config.toml
num_hidden_layers = 16
hidden_size = 192
num_attention_heads = 6
num_key_value_heads = 6
head_dim = 32
intermediate_size = 640
vocab_size = 8192
hidden_act = "geglu"
norm = "rmsnorm"
norm_place = "pre"
norm_eps = 1e-05
positions = "rope"
rope_theta = 10000.0
rope_fraction = 1.0
qk_norm = false
attn_scale = 0.177
bias = "qkv"
tie_word_embeddings = true
parallel_block = false
init = "uniform"
init_std_qkv = 0.0361
init_std_o = 0.0064
init_std_up = 0.0361
init_std_down = 0.0064
optimizer = "muon_variant"
learning_rate = 0.00799
lr_mult_down = 2.0
lr_head = 0.0078
max_grad_norm = 1.0
warmup_steps = 200
schedule = "cos"
final_lr_fraction = 0.0
batch_tokens = 65536
max_seq_len = 256
doc_mask = true
train_tokens = 228700000
max_steps = 3490
dataset = "wikipedia_en"
Each number is 500 + 25 x the weight over its row's rms, rounded and kept within 0 to 999. Layers, rows and columns count from 0. Numbers have three digits each. The size before them is the row's rms in percent of the matrix's.

# layer 13 attention query, 192x192, rms 0.0428, rows 138-191, columns 144-191
093:534546501480503523480439508484517489482469496481488525487473517482491525508531461521492534492519541484478490446530504498524515530524516423480523
091:476496470528540504534480476505533515520480483498533512460528509487460517535511526495520491515497532533489467493537490567478464504471483490504544
095:486504501452495485494517489481460521493500490493544516456490501519489515466465511536514496494516555466462475493501473495524483505540484534548523
091:510471516491498495500463449488497505476454503456443500502449510501541518517452491519488513481475497476496527504515523462455538545526494527542496
093:466490508557448530482516491503478526551506495487475472498492469514479509504474507533491518496523502527521479488482522505512485509485520524500489
101:487497493496497509538529448546539515451525484503510473487531473519474546510468546522511540469486539528543484519499536508476506487505470507437518
092:523571495529510487471491510548468484520553509512495509514500467490504500503526490494494526514506513499469491502504499514527563528499510476533459
087:494456485519508475490479499479499450490470448463506494494515499467509527497512473506457495492531532543547509510488500522512471518518479495532491
080:551450535482506496540490527503509511505525486515483485461482545485460531510522496446504492562494526512503503496542464477496518488502515485482491
078:528458483513472516533471516493444518512481504505468504535459521512501494505539501517470502498461521505476510536498476531504502515436512444461526
094:501534505538548478516483496495479470454535489497535493537503514489553514509468529499528543450491484523488540506510495484532510505511493462528530
097:534508475488450492454494517500481533481533480498455502469492582509456492520528478485467502566458488485521482501501498516509497440492500479466542
098:507551492510505483524473520476506463486495469462522519522513482515531494478479485502518538439524449517477475535468498478481504524529480530503540
105:520504495485499492503469511499521470511502450446509502531521522469520480534492476533492505458520495463492490515470488483507521536500445508497492
081:507485470501452450528482518457548473541497505516546536531501510503529499531491466513494525488522504501506529550492489479458510533497486521511531
092:554540469499508468499525476480446505549474527506495488550503504486528508475496492532534534548503546482491538500502520517532469496491534497512509
103:544495523528477476546515493495472522498512503502459498497492495521490476529470483501485496517581487539501484508533484527540517517522576509509517
099:469495526456489526476486463495503531546529506469468512472515502514535531564506474497508504445503534499481511456500495504528537516483543548522490
092:501459488472534504512512488493463558465500506518476483503456552511512513500507495515500485504513501455542483488481494539517490561541530484531498
091:507486522459463512509478506492510481482546485540518524511540518525501461510570521529509483496505506474518525491509546490473492526521460500466510
106:548439475497496464504455486492502470492445480478508516475478508552544521504505512529447472511483501546476489484547519494529494520515490502462482
096:492456506495479510522480487456480538523493480536478462486479478513482538500456472490490480530509458476549517497493528488527530501546514546536498
067:517489531488489513504479563491529511497479473476522495516514491524501473519472481469494548507480529494496502524469514502458523524459520438491510
068:536495549538490470504508478467545515522438515494475491537523507543502504459456505499504482498482526486489504462525490472497497542498483475512533
071:527526529495505482488495511490449490509532465495496485503500517506519492483499488499536469509537447450548490486508493516533503462553510496508482
082:474497498511514484487503499518517492493490485463437519562465507533504525475495513544490506477486539510515514504471479475455490510509498468517482
076:510526507513464504524525456534502482505497475504500474532496514554452544512517517493507480512503515522511473471501471472501508507505478470521591
088:478476540494505443525515486496482509467533461523541477526488495519504467506481497538544477516508434531530508494473530521525500540516536507473527
090:443500482554540456492530456469492487494481480523519459521487487490531518506481488540492480491482474511533506542498527508518504523498504455475490
125:509480529478504492502464518497538493465526493482471512486525506521486436533540516479515530526549464505498517508523496482487487470484505567468517
107:494507463507520517474507488497514489490512514561498510513493479467529506492441478509494484484520511520488545550476519493480544506481463480518501
117:525520538473480521518496484520499510464494490505503494469477487530477480515543495520494537516527516531488501477495543515450461497492474437488538
112:468506491446461472500483521504522525479498513512518504527483554480499451465476495512504556508528477471519471478527503497464494557523506517506487
111:527472497499509483542523473520528530537468503502453503554508514537517479476510521532507464492507487509525457528523526490524507512486505548508523
111:488443483453484528452477498547467519508498548483510490477511499504456449515504497429466482514462508506485471475523503500519493509469515508488507
117:508512486521516514503482512515514478512495470508501478525501509509506455471563497491510551492512510525521474517505514536537493476442480498494542
115:540550535497464520480483516521504450519495482457471497488527528511478488467524547451511523495486516468467467478481494470496510552528494537477497
116:507503465526485473507550489517490485508503502492524461497504482474494522513526523491494511511543500528516470491469448500447532488530502476513481
056:508536491534522534494525503489482517539476487532476532504510493413496485453497521542455476451500518503499485493470548502517486503505519525472504
063:507529523524473492486482553537505499507480496468511541487538484469462475484505526504490508482513462537529525489463490507457468539514527484510488
065:489494495493468561480478494518514521532501524509538530485528493482476522469529522458417502463490525499532479500536497487495473495459495500454495
068:480499497526488439484472502480475508473543499479546535487513490526524498480500470508513502496501444449495498512519518528507520488474513510487487
080:479493464529508518475495520487534546508496475508491539531510480509459507489540509553454483474480528518503519490509520522500518502445505500470510
093:498484481516488545481474481495503510490468538497560506505454547518479497467508504492446478524444525522497547507524496530502518490473515441485529
104:440438515504497511524500480450464525446532523487515508470520495462504441524510495485528491523506505498486528545557519545491471471488471510470479
083:515467524441512484457467514511493489487494496461546536490494484515505495502481507439476520503525507536463528529498466527494475498516516539546518
100:503538484502531475480514458523499499530500507498489510490574472513527491500499474536504509474513481485482509480495473490512470492483479503515482
109:488482488463502514513488485512501454547481465476482519485511494497502505515492471537502509497491488481475503506459520500530526508531505524451487
115:480507523496485523494516473500456462508496494504460504455497485495484491527537510448476479518466506464520483490501493514494469517569500471502524
115:481506531492454521456491543520492453489526492498497497525541515523446546498479482465466497505514580531494483465477496460500452499446460481491480
104:520510508479519487478468531537512490467506471476542508483478532532502537474544547508508477491472525528539470504516492532522450483510501491542515
123:479525481476534444501513504483473495515480502473469450576487459516482486463484517529522472484529480476538455506490509503522473493480475556529475
119:495412527483504495526485516496531514486474537520485489500454517487509493499519473510498476466491461499517468524511528508532530456535469503532494
106:529486448505499475525517505507422496485456551503575507504538500502528484529474476517519511471518505519449512513502492490503508464466512498533488